config.yaml
head_dim: 64
bias: "all"
init_std_up: 0.0334
lr_mult_down: 1.5
Each number is 128 + 24 x the weight over its row's rms, rounded and kept within 0 to 255. Layers, rows and columns count from 0. Numbers have three digits each. The size before them is the row's rms in percent of the matrix's.

# layer 9 attention query, 448x224, rms 0.0648, rows 0-30,64-94,128-158,192-222,256-285,320-349,384-413, columns 168-223
095:127108159082133152116134103145120137093124146132139119141161114114136112124168129130142153139151163132122090129150092127122167125107086170124150155150130139110123133089
088:130102161135120120143135119138146077149126115157128126128072134159139144144127158164121121100108141143114126126151117161141163142122139107135162137118124180125172174139
084:137097147109154102119114115142186196174123106123131110148103119138102150114087101145138149107154161122126077158099133116112113175123135102159112125118099122085157072094
081:118085148128116126140154128115137082113074109149104127138110094094127108138145164164124125115126149137146095145181121120141130147135099132113114096109157094131122115159
074:114085158127139161102129147130147121123135147100075156141107139122174165125166115143118137093137133134100134186136131152132154149156108136119159154155135138142125115126
064:159156106142127136133142122123129136105081171172146122150080118121143137125162084146155081131170096097131135164111125131141101113136125137136137124145143177158115151132
074:094044134127133113099199094131156137123133118114179100134139133106069114077124152121126141133130128147131157136141141106127097166102094174088160152134107112163122128111
074:163108116180107103188128142123123091122163130098130129127078102110187149166151140117135066125160135164144129152127152135148130106126098125089116144104120133119152092144
080:133124086146127169109146159080122145164119148110109149113143127141158133131150145124126115098141151104117136110104137112139127125104060173171136126114096126092132108092
079:116093133128157118145131128149120153131081144134134122099101158147113145115118162099081123135104120113121122127150152131116114164122120214116164145100170142102108120131
080:108151093145140073129103125089123155121136161100096117134082120133136121131139147146116132139130099142144115122156138172131135088106095140094138130142101100155170080101
085:119144165144092150162119136166138140140161097140158159148168185156108102114111145099136158137147146148080137108108106136146093125133115102138113159154123093113090122160
079:167109127135137154133129158100157150137141104150139137138080149130170123138119147119126117117143158155119163112113148136094116140173124142118127098148118162117155138107
081:164089130146109103111106147164088148131109140176171130142138156131132165123144159104150145091180122115113154118078135135112185156140106153111146136158157148097153118126
078:103167140082123107153126128146098121114123105149119146123117092094129147121162140125127091118123147109150143130160092157116125134141109130142165127144123133143144132108
085:169082139129132165132107161112123121102160153149147094130152135123125131123123110085165121138151127121112136100125145116160129108107137132111147115166117128144104098162
076:163169127078122134140092110136096116115140114126120120115147099116124145120142143113152105143145135193104133102074111119141149140109135127105118123158137196191129158129
074:121091132136130121131154151112138112103171170163158122166120118133119101123153129107145162153149135162135122114134146156105140116145156088068142111138108055148106119117
069:137107084117136146110139146080133122146151151115177113135139156147162076115086145133153169128124141119108143142157138122115116132131101151136111108172125100110084153110
089:163144150136157135128111121067152107116157127117136115134157134127129116130117137130104159152170112184125110159171134137120126161099138113096133158097095104115135119124
081:121110102113115168117158122097130194169140155172131164134156168163081114120105114111129166139123115129139129111152141125144081112146137122139177200118127145143114130152
078:125113154130152154159122134123159166179132102139125119117107152112089158157170130108126115194150168114149101103144114103107064142127108130131146089087121139128103121111
075:122130109116116143103179177134157098111121131100142116147135121133106153127133130145167159089167107140115138169104141117145163176135102143129113145110162108148129139109
077:125143140099127136099112108131154138134123129149154155099129101104071131139119136164095146160088150137130106113169132100110120133110130130122168185118099146163160105107
080:143140159113144114159142116115146101101148142126112075159117151153112130150150125121139111080114113110185141141092117126147133129146093124135080140104136138141112154155
074:096128108147132093142112089149124146154133138124114157121089117140099145125138140152103083071103160139119171161131116157129089158167119130121129136133124150132128105120
082:149134115137088141161128106145166103109136144150118126124123069119138157153116108106135120069100138128147138136136160124135090119114164152143117137152123156129160111097
096:175140158101135124129136129133179077133105101139133117095141162130165106150164101143129118138129122125146132122099131132138142111128149065109129110176132149139116132133
073:142131146094087142079133132101146083096106120164086121117119125115140135127121124168099152139142069104124097139145132139131161107186135105102150148145147140166127126078
070:102144130135149107122115127140125148133134178128104127133119113119179147140115120143097175138101116163180078097121143106092157100132128134108119122155121100155121132159
087:140100152138126147132119153137139091112109109113160126106151101129139126125132100112093164154078177125108176118131123116142137160125119143122171132140129151105114134162
078:120155144106108141163111103135110174096180150174146148137163161102119135092119144134138132107130120140095096121128116114098154137166093142131142184129095112108116131079
081:135107133114117087098152121108095122196112110036136099143116124133124136134118133131110105105111172150159143145098143113123182128132184133169135109161134110160163166090
080:099116116130136084108163088127114110117103105138120124140116148122116130116148132100131089091132144107134112163156137101139116105147134163171131151148131081123120119157
078:138109159148139114108158148109128118164136139140126130109123122123088110128106162156134096116133102127171107099089106165133090127127187127089088090131165172148119096161
069:146132173158096134077112175166184117144137113073126077161133152122144142128102094156101160103133135152161102157136165136135142133124103088141123134164123096087132144132
080:108102155113126156091142122136083103142125155131082162140113106115068167141131143118171118143101114145114086148122092113131137132143097150118140132134110151136137109100
072:135150160142122124143131075090129120121125118144122163113129133082140123117143165133140097114170126083140148141114142116129095146117126126121128094162139117162098183120
080:115120147128131111156115123138140158117124166167111098143150091119146148125128158150083089115171078160146190122113161123134158136157130112113109141150119112134145116073
076:138115124139137122081171120090125128120174117157100119124152097106130083123150122096182142100148114103178122104157174161109143143138130174135124128146071108132127102140
093:155103134132104126122114128101132140172176127089110134112119133139144108122169106025171108133151128130142140100114138143140138126105222130138120127116145147129142092100
080:106147114113134111093111132093098135084100125108144174116119149136119132111128084181119105116097109122121158146149139138124119096160156120177136088176131121107146130120
080:132124117128091140147136168139168144165095147116152135146126138164174129155095153147133132118149065138102123149119138106128112121124121143133097190154138102130092148153
076:134130101110112128120138137143139102152117149152102098151120139168145123136112164146109176109141139098113135137118131125137141124177139144148121121122146145127104141109
078:105147113159125140137128104120095195153125129126153135128128133123118117139141095143145132133106138070128121130132111132103148153109132138110130134130161120169115127094
082:134175112119133167167112112125108127156169101163148115091186160120157135126142111112138123104136094107170132121125094129134131105130128097141170133124161122129092139080
083:146098141135114176142062150149119117117120096117092124142146130135134108127119116156139130163133146139105134140139120117126125149135146085126147138141088196100143127148
073:096159072137150092138135120132125144144119178116173106122138139095154118118118147145124123177157170166126145085121112108068153133096119115108095112119101130172157110114
074:202103149083149138131130154174143104123135148161148099120125120127085140113153130153168120188134129150128181131137141127151139119110079097135127105107104170114183107125
081:129090131132155116102111157110152111177165110127134131132125134127117160113112115156120127182140122173132169129088135133135160148080134117123121089146095082132118088124
079:175139159154151124099166136131129155133103101115148104156157095169109113129129136137137157113133100111092081105153156129130121073104162123162121138116138131128107147136
090:134118085153112142110131142132103148083144121122145121148153155143130114137073124137102156127129093138114138132152063098152095075140108129085127152106136114112168123136
078:118177135095146160143080074148120126145143107123135124096127159107126090092141109118139155140131176108138123132122135109117112108142116148162174127139118145102130065147
079:110132140134117172076137125147133099160104131122110168116156113162119136180095122090140160088167139111096118121124100131104145101161132100129144146135152107173111125151
075:140142118096099138128127124102145095146134083152119141121121131118103187169126161162138117148113145147089161109122132062109120131140107119107106085138108162119148132111
083:086087157149123093120120156090155100165146122118110130082078131182132171119149163121130142109102118103163188142113162118094125163134107091137143091140147105152148124142
083:128143134092106090120130115144094129140112106113162140117118091153108142149106127143110102118069145107132160112119126139166123125123138155197120083117112122126129098109
082:102101120136114140157121095131102108132133147133163108161116119100123150131122143100120100099106128168091131163109129107140070115103122134062166142177148107087103147122
081:156138125108144124130173130168121097135120079121162114076106145105126186128112133172105108117129113113173161125107082106117109132084144156115103131129155132147143161102
071:128124100118090113107121161129141133112161104120114116147130145099163118146116103163091098152143110110119133139114163125166153101140193124112139138096151120140167125081
080:136142126120137151121147098201130129095105179151111169132110092090131080113177111139125141131099114133163150129128123149139128116075070102125129126140153129136106161182
082:148140156133103105117094167134129098132114101111101141127147140136107130112139113130131063167103136108131165126161137149153152130130174162141134133136106146123085148125
081:094121112092111147131164173099117095122134123108145196154147130139121107137107131139110130106149123151089132121118113107147134149187059163099123184155150114090113118128
100:157074135118130144133119089176166100156121130152144084145130139154137143126131144181125105139120181151123123149146111118153114142141137108118126122105114125158132147124
083:127109117143132112115124123134128111120101101102179096106124106166133100091097108151128126084139121099139150149148130102089126117173154076159123103145083119126153108130
086:126156158152134154048171099117102131161104106142118170125176091084110146150140177155128117129148126143158110119141119123137155097105150147155113117135130146130135110146
069:167141181141165137130110134126126123085164126116136110142134133147101120168153101111135145118116130138120143151110159144128110149127138061151100119164161117152112129100
082:124130107128143119136157135160110119121094150166127136110114148101123145145132099154148098129115100074166145166162140091144129119140107143160136149103136134149113119129
092:132113123129132090172159105109165098137140130123135096145099144110114085098148149128133109137134118145156134143147128169137084159171109111142147137142121148111134165140
083:096138123124099102171134084147120101119169130135152132102100124129161125101183109078099097133126147139120173112125087131155112153163122157063140139118107157102140144132
078:132079095121110134088138181064160157125163176121149135157156113177156098108117112109151181102136105154108108121108154100132153116117133151084095161135149113090137103131
091:122182129099101115141132122129141145146147160118140131078110158127122146166135131080119118112109138111162155102145116129089144178105064170113131135095150154127110117132
080:127142132104166153132110164189161094112084168134112170144144122170141143135122141123114140148109099152124121136155083147090168099162091128172113156153164147132132107136
084:138123112128099136177109132155150133148119144137103149080141130136116098094097165125147107113140121150119112113132115142116130170130104128156120138126113115096111137137
083:134110129152127114132120131144131109154171158123095098121138142104117116096150126115180132162144135134126098133164111171143144105156178116118140092098124168118130152157
076:114113144104077116113111132149081141146103150120168152129147147139114117115123134146122132157135113145082101104135099124157106103130123155093133142133149150090126120114
089:116155114069124124151113132141113167159111153141126099103137128154139132156128159103139138124117132132169141150121090156108107114112141093132121089127164151171136125120
099:151111134130130130110129163140135094110142113135131096150143151129132087126092128127156134151124143157079118139150141125141152157116137096181102107155098123119112080118
087:137185162146132122111103120102060148124079127142116130134158074103132125109144109146128147141154130134139170131098130142091145110115173109097107120124160186147167156118
075:154133132165174134135137131133111088121141131184126119169129136101125122089128127152130137188131119171135125138140124126143183106140141100120114108133132148138153138105
090:160101130135171123113079171069158119130170134132115116160123134098107095114110146125162118145114093149118158132106139114141139132091156074103122120191106130116110126132
085:136083119151176114119166128120154079136119122164124132150124128156127077090117112162140144186107119133052113143155104146121141174140102112112105147166117152116101132118
087:116148112139131142103100134079132140098168137168090083140149121155126143162107135114143153097111119099148151111134147123148152124157107163103134150120172133119129089118
076:102140111126139132183155105188132169116124137170152170090128138135149134147149125094131118107118172097148079136134103145085116176142110152144164118133130160155105132129
074:119128115126163110121139122134140149127097102136150138156130135128088099141137101165167149117110173150125123187148113148133088123141097127135128132148183137120119121161
073:123104132124138133177120110149159148113124097123156152144102128096112132138106137096089084122099144136086134120114132145109076161166128133105135124150107153108126102130
087:127137132131136159135103139090101133093153151162135112082145139125157161153108100123132180099115098110178176122095117135188167117107122115147144113123131096155133127109
083:118145148113130098116117078146092138176091129106139130124094120157121161140148140181127103138073098120155131144145129132104136135150164126149117116160117106135130120143
076:108118146142087116122128125135163129114141095116170126146100065115122115120141133122150103149089114142117177142131104137145128140127133099092104104152124096105143147112
083:157142119137117129141139123135102120156149123144134130102089129109140124137169108214138111125116104109167114161114101138156144113124137086147108153136135138170147140117
075:137170158097114140098100160108142140140132125153114109111156118122130121135101138175091143160146118083134135133104127144143168092130122113102174154105158129161136138117
082:158159130108138130111137130125112119128112119132108116157124115085083118139160135142099185166127113128136120139124104126141105076110123106130116165106155129103132140139
072:111136162139130104120077190126146153133108111106117117134172151098072133098126096129154170173146131129069132113138148138156095109114172112125149126109117124147074118107
079:090137135119108140177121125129156142137097118103115168129130148141167117121120135163111097134117109138069089118114093129107145145087074139129138180143098153066127118127
079:148153130162132161100137095135096120130118110119130115134107176119127127106120144146137093122130120108134100118145070183121115119158145123156137129107117131169143189160
086:098122112173183135096098131164113097121124107104121086094095056148103174136142142135100100125101174077134176121121122133118144125115137119187114130144107101153121133109
083:159089129132128145115126119106110120135161130151178144130151156103099140156113155143127099102116154115150091111174113133133086157149156178139114082118126130125140132124
090:171145138144105136065144171099088095129148163096117145147108121150085147117096118160137108149145090184098113110095137147126137101109150110111111147143154119125109131106
082:124141100145178086141130103100138124129118136093099148119129163121113119099115088112138132201146120121127110164133105139113113090149106123135133143101112166100179126124
075:140155110130125121141157078130139132146095124138107153096127116085122129128059115159089114161155167148122132099168147129086079110128126119156127162098057136134105130162
077:139121137104153165148134115137141144098140150111101117118106123151130162144111125117118085115169145167125123101110134159121098105159122128101135130141112124115173096150
085:156133111111128130141133163103117163119090134132109162119101081141139114113094110179128173125110120126088167138131107103140173128096103136137126149118121122112113177087
087:134128168131129138121123134115109113141150144122118130079106139155083189125138116100120123140123110147101177067147129121114116110095134129160090111141122171098111120093
078:143139051128121129140129135136112118130120135100109120096121095094123135102138133174175109151072121121146121135112098117141065143132106148137118113110080142141118148099
083:142177115118077132142103136157151173142137165122163146085176119151095102131106158144158140106140094128136103130161119108128144115126104150155102173113142095133123137124
079:109116124150147106126114126116124101159104134143126114092132132133088125115078114121138119100136155116159133160131115182116136148150150143124137107108123141136148110147
080:089129118120133097081091136182087072096107098142154148099122168156113136143132154110117126147113121137124125117087120150136131112128142132100087095130151144117113106124
084:139149047117116112155114117128143158144129136171130094124090151117173127144116148122107159093119131137181169127133141167105125129138142146137132122110140119150149170106
077:146119109106131134168070144118131162124147108105149102128091092114124137127093119144137116158084138136095131153188119100094105134108137150120135138110071133134115114104
077:117121068136114096160119164137168119148115146107140148149149090144127130118100128149119092144129135099099145139126138126156176129119127130130101161138172138161141128152
068:132137122121122128111096154173090157133089152127166116147089142111102104137124103106115148102133152163118098116169137170068137133101179092126145192129133154125137140098
078:111076172116170112074098192138156156115155133112160098123172123152089128146102144129141142145158142157094090118134154128128122137083166081122135080146147085121107091128
079:148114137155121121111146129071135074102165102110169109108152155093143153099128121112073138151143103126123132117143148125099152162107153138097154125131133171116110149100
073:070158113179091102148132132135148192100136105106129124084134142131145116126091121092130114153119130098096093114155112127140089108124130123114104165118139112176102106128
081:124128099134114146176164083132147154140120161124097164117110124132145155130147114109157137171110150100115100116148140119133118181111107138105143156166182157098130120154
079:099133106122137143108129128129115075127094141128133147143161155105105124123112131123150145144158139093114120074095087155129133134176138129142172141141149140120140151114
085:116131140167144136112131132149139087130162134164158119105170177115140177150164121092139131093141133155108126113114130102144141134160159168130129134170119141100150112150
075:147154164104120134110133138125149071114165148110139112099103076126131184155146098145175151123122093076144132110107123112175122137129133127146122136139090102147130111084
092:083148126122109141132093112183089197134095117094137112066173091162152157152125107112124114048098128081105128150128120146115133116136156124181084138133154108129119070140
078:147141145132112097100110137114150166128106128144165142136111092129090114125118128127113132119147112101083166161137096102119071128131149109129180171107112139127095138139
071:155122156107127118177158113113158118143103161118132118141150106168142102153123103129116123118132083131121127176107107099106129134140104119125169131118117163134134140086
085:177150134113115122102162165095104105147134162180102136124158145136117149099154129139136141174163074143157136135111104128174150111133098103069126132153129123139144103070
072:114153144137132135104132137139121173135116148128104146162147087123134103100128141156124135167122140123155094129109146124126119124123080075123142141099140113103150151104
071:111114129158119173110123174122141112110156093143122085095132148157135155087138136137127077139164123106128140155121116120161123145129159159130145116156113108124104118137
187:123114138123105150132133128133130125127146134141136142135179134132110105115110167141111127087165135107077118120099110136106152108145110119104093201149117127089123121088
171:159102149138123136169169139127138116179100144090106105106109120129119159132137162150160106132104128114147119118101135120113133125121149108152117077122125112173126142142
163:111104130108113105148127101132147140137089087146171095130147123170105127100116117162066101119142139133101113102094089110131087105140142093156116168137088113127166108175
175:164120185133144159136144127125128139148165136115175144104149088139070140138112121174098141107138191095130125132118109107164129103116126105112086194130124122136125095148
170:158152146156158156096129104164140132133144133094099106129098135117143127122123107158131117103092111185112098122161165109113136112124115094147116126157118167134090117134
193:167130135111134100112142134127149130136173148154099151130114130108101095125169127105117093136125121105173146153147116162182092122121072137120111106095122168118113090123
173:152127137129095073102149092082152144151147107154133141142102113104150129102129113103123088155143144145136158145178146101148083137131095170117119146117115137151097177139
166:154138120079100087129150130125101155133151121133117113151130135115145156114117089150085113165164124145129137116134129150145109071177114122106157142110124087117165117105
173:161124101109135144110160204115145131116157120142073120124120132116112145123127097124136137144137122111114192149135128136179120086109086149146096116099129098100120107102
157:113109116130104182134097139148162127106113142172143170071112123082111120149128135068141135133121130125141140146122138137089119091114129153122106147141170161128124117144
151:120156106146146117106138142127146118133157179114132133092118135171118130098121152158181145121114113123130133158131114178137114122124107104138112101157126106142124091138
157:136118119154105142147136141124129103136133147130156152104153085155124100107139157126130124078165102083085147140120120140139129134144106126145085165105116144096105132143
163:171120135134126168113122150148162138157114158120121119089141126131127103119109175120136133130118108111133102109136125145178123155154126112149112164157118138196131126133
156:137129159122172127091104120119101156143162115112124138135122142118112148169153142117119144138126153117193113144140104103126114161105138144108096124134159122151141091133
162:079138100127132118150125118139117129149118117147144099126129122132135158149158127103100158117085162092152139138112119112107112118118135085159149074094161088136173124084
207:141096144134113118145096176096126122129127120122119123146133147116158109145098136146165161113137173156094142110133127117115108101102160141144176124152078169117125115121
164:126131144157108123096111141105146127141099131138106152086103120087131136121145116136133110148120158134130106160098096084117143128102101115111113160133145153169130131147
200:150129148126159172136150161155089104102124106153139086102171137122095123130117111136147107147115090126132167123094132139130124144161108091130131155104077118123172121103
179:130105116140149081090122155129129133137158176148127126118119126098161099134117128102144147140141116134096108113153168129116155142108171134123111082118141108090130106134
164:181129117160127120135134115112111142187153115100107130170119140137124106113113142148107127119168104091122109140141112153144142146118134155122121130124123114159106133147
183:136102076126132176136153154111133116099144094126119110124147160168135110112103092148128176156125119141111145111121087122148148096109091127118168179144123115114091098116
177:137110142102144162111125124185117145130119122123111141114097108076158157132156088072151100118132144119154123136155155149105110160141136179141162116100129117088086113129
169:095161146108106138110125117129129113096086151149164176124163136124122113124090102164120124118166139119103107121112090107145154121149158160165134163158162129117115145167
198:139127098124087146131137192127129118138131102137112140115105143120115129135150134129129174165065153138085167107131133127122098124112112087147141105134102168095168100116
169:109116136107140152130129091145132111091165129139101156112107142152131164151158152089131166114127120083134150129141130134162120183133127113158139102156107135164139176104
172:100173129075110102155108092152117129141164096132129150168095147114161142145173100110110138074081149083144146145129115129123095081143135168108123105115156115149137160122
171:137136134173113165096122150133130114148115124119153107104124083107119159139139131077114109125131100122119160145152112093140132181105126142133184164132110123136083167135
139:109158117116121115158129138106123089112102100154131102087111134138172146175126122142156096180112121108145136184115115148123131064126168128179136118156113146170160151133
175:138145142093107081123132092074096157149121113154126149193152130133143111122136139153089131137175131131133136106128139145148136090138122140063162114117134111146162133093
176:135135128146089147113136138132129136144094103162110144137090140098117129132137088127102163132145106080110131134110133100137125107099109162122119129100138173137129113149
084:128110157114112151151138113092109158134114119154146174142149162093117129111088133151137162107137157143093104122101136110103145088108125145087084170121090144112113165084
081:168085164085149166124146105116119103133113121145119119104136139148139137166113091199132107169136155161096131134138123170115141107139142132158141110140119123153108135111
082:125115146125125068157152087152127131164121139133155114133153138160132150097139093113122118123183109127128115137124125161144126166155180124132129138128096107152159096165
080:140111175129065142090123123134115107174143116106165176089131070119134143131159146130106125152098127123111099093139077108130139163086125139101126120125149102152141127109
083:151143162158147149138116102139105159164118131139114101137137123140117143105138033160097140084136145166127114098108120111101165126093125111177131135145135142152124109098
077:132133125082151165099156144116129142170116124137080104124126144135154142133113170150128134149169104087130126128124098140124119102138101138168146147117093152141144099125
076:172163102118099057132125126110175160118082133144145126119171122119130147114145090124151104172151096177150102097117165124158146153129122102109133138102129091142172170091
077:115122098112111107137158116125103112116157150145135105119134105111134159117130199112111056120178134092125133097134104135107092107167108101106110143114165181113135137123
088:159120117119144115151161180146148159111137179118097128166153104148092112075134150135127173149124111116124141144092123150143115091109112150125118121104133101101155123141
082:082108117104112147162100149113117134116076105176114169084148056123134088119124116064129114083136119132126187109140160154107138105104129160095126102127176140123103131108
080:128132101126104107117075102150137135146141123115166135092142136135134101113120151119165132171122109111177129121124102142076128098104148116135128140106114099117146088102
081:127117125162118146121146174119119096123170148147149138118136131143098144146118154159167159109175117109120128134148103166101118126132129113106134168142154153102130128119
082:148150126161128096113115128089147058104141149107132113088132122148148122126111144135147128135144087086153096145114134129145142165139174128148120099167115137158150142165
076:128162132132118114113155146114150155091090134097134134128133134109090129134106125162113103151174160142159205133090136085177142113104126123080111134138159122149117138164
089:124143127070157112150114085169123118152147156139092122111127113129109155182136124083148098092087104120199120095119081148140129152129141090148087132103140145140125132102
087:136112150139127151105113153121181098120170103094082108107139126117131112120086110123134140143171150130102166152140141097143103097128117127144126120133097155133081133117
081:137133153131138115108145081151102112135113211118136140144138133087136129140157156119116087148129141151078113127134093145113121151137117106103105132135153172121119147151
080:143126112139146109112148131125124072114148132153135091130143135173105137129135090122134134133136105149173130100127146126086102136146120107135137100098091133092140163088
088:117121109144130133078114172116141112082113151129134097141134104159110089102131087113157186122117145146082109128128122127144123139107163124146105129151111107139132115084
083:158115153156136150126122108125132105136118092132118128165146092117162088105129161124102162137172111119112122126123120143111102122077148128102082129121093109109076148151
082:165144111096129137130121162137116185126139088147130084128125145140114132121106092082131173130138117125135128091130124147150077107168138147145149164127123137112096124110
078:142118113097153163173136113126144100140135109128134145130075117110156145085175124115152124123108131076143123137132108151133107128118121164103149098154122160110090098084
081:097151115100149124096127132140122143099112108105123129106167125105119121144129137092137132159139161153103147130092074115141120149104084117153161152158183117145115113139
076:135146159110071168087098156109135115096104086134130143110136136095129123142127137112175164145090137130119108125166123123124142129126120111148148117152118113130129081117
074:114171160097120147124105092133153145136083163116126154129137124101142126128137131141106125117132125085139154124155069103162142135130133120143102149110127122156146188084
081:148167128134126092114136095148095156142165166157139147130108178148148156107148108140100108132126130077132138143162115135080077097147147138099145113126114123122151132099
077:114125122124164140138124120134108107113119124154202153126120071150120137158152125064098085083117124115115157103143107139160087103120154180128134145149146102140113136123
091:121123089098107141132124121136120100092088138125130160134138158122133104185122102147144074100132107116123111141152091166140113137145157135163091110143117162187129134140
079:121120127132137133149112129121139139128099127163126139148128062141119105158136139148093139140131070144111140121133135155129123132125115095111166113115145134150163142131
083:125148121110129125082132099146112157112090114136135130144119133135123140144106078130134148139089108128145117145133151100105139148110081164145120142120132116111139101113
082:102179168129166090141134114159154132121130143170140119140145106133141170153115145141121103139145121154087125159141121095124159134153118134116104154168104089145090081122
076:134047110087120122146160127175142087112155133152124172139131134149129138098165121145137108128140126139146104121112158133154140117135082172091145114087159109118131151140
092:154129146113148123099164134159164195156096122116151122137120078121098162100106131138135115131162164082121140141118156146130129148113129124159151167149070091152135127113
076:133092129123113120105077098146118145191149146142146118116137116106135114104105148154140131114106141134114098088158145141108126110108176118135129114110087128136123103175
083:138112122118162131119106116113132155108115126113129160128159148183167144176120076172123111115119151139101087143124120125137116168169133124140110155124145123109100111162
081:128145120124127133158147124108097144130165129117131160100123102130103090131152143128146127169139108141163104158138114074137118123125115133116138107085146162142099132148
070:156113133127167089121118103109113124148128134117101143127123110126129135136126156153122141097135150113109101150152137122129090148127134117145127092126072074111135186144
090:152092116113167107174141142091126148132167162143137119172099161127167126149141174159141135196173150139116109127129122155145133136180084163080117135104122125132123104146
089:142124128109120146147196167095092150127163166123128121137159177101113134089165160137133133129124137141141174085152079145158152141096105109147131146134132084121122105116
080:124070163156119088158119142152101097079119113138100169113106133149145117119158135100100095068137135130134114105098116140078139120148115145141154059141134142103120173118
094:128107123111179146104121116153124134088150149147122126136125115094132096125099145106120082148124100141104121105125113118121143105126130109143123135157120129178132087150
091:122125099106154149139115159180122095099095120135136146133176147135128132158115134143126132101149100120121130133100110100113141102132093086127142129130158106137105136150
093:181122155117125118164122130128166125156164124148143159119116161114166117137130156131130097112118139088161113123138109129116138122176083131111094124146173136115109122149
084:130136101091082121110119185110120110142142144133138118140118179151123123107149131119149078125156109148123117109098119113079161139121098135126132130131178084138145121160
090:130134095117112142171100106072104133139139142121125129106202139096142113128123122103119122110133143164147154118163118121139105125169140145125124086100108166135119141112
072:121069136128107100146125120101129130131109141140125129139148089088145084160155102105111132150151123141120127127152110110115149104095118105130171106142101189163122099112
093:139105132152166084094119121120123135130120168133136153192143117123114123134105106137134136163170112117123108139109136130108134117136106118110115087121157199160150122117
083:125125144135152118117143141095133126166130147142119086168174093125135138135128134124111137163061108126115088116104129104137156153114101140133140125081112112119145161136
082:125121128121118102136146141078114117144122123151175072164139110125138119164117124133147098133136146121178120135104168114116137117113146123119121077095104129127093117123
075:144113178142129117083150106158126131133155166137113116139076154149104147146144143139110121135133121151099129149122124153137136163101134129074128129141106148126156164134
077:134108108165134106146133093117172128157155141176117138194124182137080174141146117104145132132141127104140104101088125119128134152087117103111198121166117122112142135145
088:109105167138135129101117070134184142120149141136170138098127103107109115113153125077137101127143149132169115093141106101111095131130139174159139139135128144119127055119
081:092111128106125132133107135115116160133118166137149169120153132127136139127133097111168168122115101186121130154155123123144090172104154085138128135118199138149104122144
084:150093139094115143085103120157131115114097112144125149122118085105095148117115111164117108157086124155108116114105125117137136103149122108125114088120097135140197068110
089:112120100086169095138121114110170135102145149149200128172121148138178135145082153156147148151113135111136133088134147149150143148111125113118185152130115074118116130142
086:118181129103096122152093136136161167164149122094139092137123092145137125121108118151108132125066112106095134119111173107139114170132142107130113133149156077145099117118
090:095123107120114100164125136119114099134134101127141081138113092081125105155131169136126128117146124108092147191139081142136135110091142159135112177157092121132129123100
087:138142129118115156111144142123126121142155074119146092144109134137150162137141148116158092110160088126132185132127134126096153129134220143162113146162121107149115144181
081:169135106128162148082088146122105123084109127155109115161151101122144105106131085151094103134131108092126123092097134117144141106150170103131143157136122115135134109104
084:153154181157161168085157071135176111120137101113087108138124120121158115139144121168134137122085112147119112109151133113107107125130116124147085156156159164158154133150
# layer 9 attention key, 64x224, rms 0.0789, rows 0-29, columns 168-223
103:103160130114110134103166090154139152156074136153149157145138128160114171147153159130086149114149107133140105113107097103130168148139080164092090163123119122127130138100
101:160084117133096138088126135097129139153158117090126123150117138128136142112137152126157128142145141169095150099178163145132168149121150159101111138127075145115164154142
098:118101173151137100124124140181134129161122102113185128127131133110099134156086132111112094104161163118106139168126128110136124132131096119141149173131135107086139112141
103:161113105116144133085144131135156164184104094106142123143165108131114114171116148150143066097103114109166151116096091109168135143099154161111125140101156106157120090179
100:139131132180118141106123138126138110133154108141154153137138118168120126111126074144108157126145151201126132160108107117151123152118154115163122146150149098147135095124
107:162104157156108146084153170093130139162150157152138186092140105132134141093135110127147102175131113117110141114126114084115133131139083158145099154099150137159114137111
099:126128136156146081183177124109118092124139161125151139140109073160160155111155160137151091106115144115140117114116151143102126122145123106138132156112087143128127165120
095:146090124127153130172112123119146130116143140205138095136117086124177112173134168170109052136151128130142117084111166136157094139109148159113124125097138115135114117076
101:176141121151121168110119110120121115148151144156134087141182075129125125089168150111126123153090114117153168095121138152126151187093129172119114170101138114113167135127
095:119138144121120145134143127145123132149155128108144114078114152130142157136149126072132085116115161102113123130129072086131137158137113115130128120127143171125109134121
095:129118121120150100109141106132111120136130159109092103088116129095143150113135137120114148154087108133090126119108126139075148116131162130171113159113148120127115115101
092:161153130143131125121105126132145150103115155121116111137166149129122129163093141100175154126158080148122111133113105108146135123107082124089129164130151126104106142117
094:116085098139130113102139135130115156151185131128114167143157114129137153120104137135142120115178159170091111118156095184101123137127135126133107154065129156104120131136
092:105117115142111109094144106115135133119097160130187147096119143144117124142135092151163106149124139155137123127103101115155161115145128122139122100088149175090141114118
096:131150111136176168154098144125143101142148154142101086065107168144165100115168143147176079137120121116163147109144105120164144104099119131169100117143137155122107079124
110:101100157130113123110113144113107145102134102098109128126168134129102089161104120103113163101147111151126119101106147073138140151096186143107086128140151124105108080131
097:186130143143111077097143127118104098119085154140112141136103108091134099120102138133126147159147134139114143176124145116114150106120105129110104151123083146178102148113
107:126086152109103148101152164117177138142141159148158130132156119099109177119167139133141150141158130137120085117134136164176138137126119125138120113092086120078138147092
104:133123135118138097101158133099078141139185137124139066137100120076129091125117098151138132115143156145137141127117084151132144077087132086094135120156129114117123089096
097:117156151128079159084150129155129106120092143105138165179125087102136117100138129114113177124142086124100114083138135132107100107100131137115097150154123181139141131157
102:115105079130121169111148124091146151075121118139119105136110141163113163126115135134097121132144181086104114125121148126109094118164167099130145153137159089126104139144
098:124125169126141144154122146108132171157142097137177096114097115128121098132175135113120096155105116131147155131129132131075099099106136141153124124152105162123121104125
099:085096117121136151086087099154137137140130107096128122155126094162122169178115142110140169118149132136135121145135124143110112168142153138138138154126096104185118114096
112:122110132141081148071077083118155099161146129158123086095111105085118187131158139157114132104110128164103177127109120107161084104130085139124135102157105158120146125128
098:133095126130098184154134161079159109126117109090147135128146099116136124124112150130156161107104185077136153112145112135138117134145111074092099079096136111168134120168
101:129151148101109104149109093147143115127123146128130085124132103135150151155103124157112130119104116094125149128153153136148090169113150076140138125129126113150101121116
098:099114109119081111146125151119132126139115143127138141134076086112147142138119125115154148108146123123091139176134095118142088104128156135145110134118118111145115134086
091:132128126119150197133123130108132127098140167121116100117159160112123133140088119146131079093115116153105136153137139113106108183145175159134125129163134138120084125110
097:144146118126141125129185132144103142136146135149113093159155114132138135136118087195126131122139116113129104095146132123141138076137133112124145103123138120119144100117
098:135171109155111140070137061117121123159107133158071159129095114098121168107165150145129119164139132167149155134089132133083133091092113092121132111121170132129141162158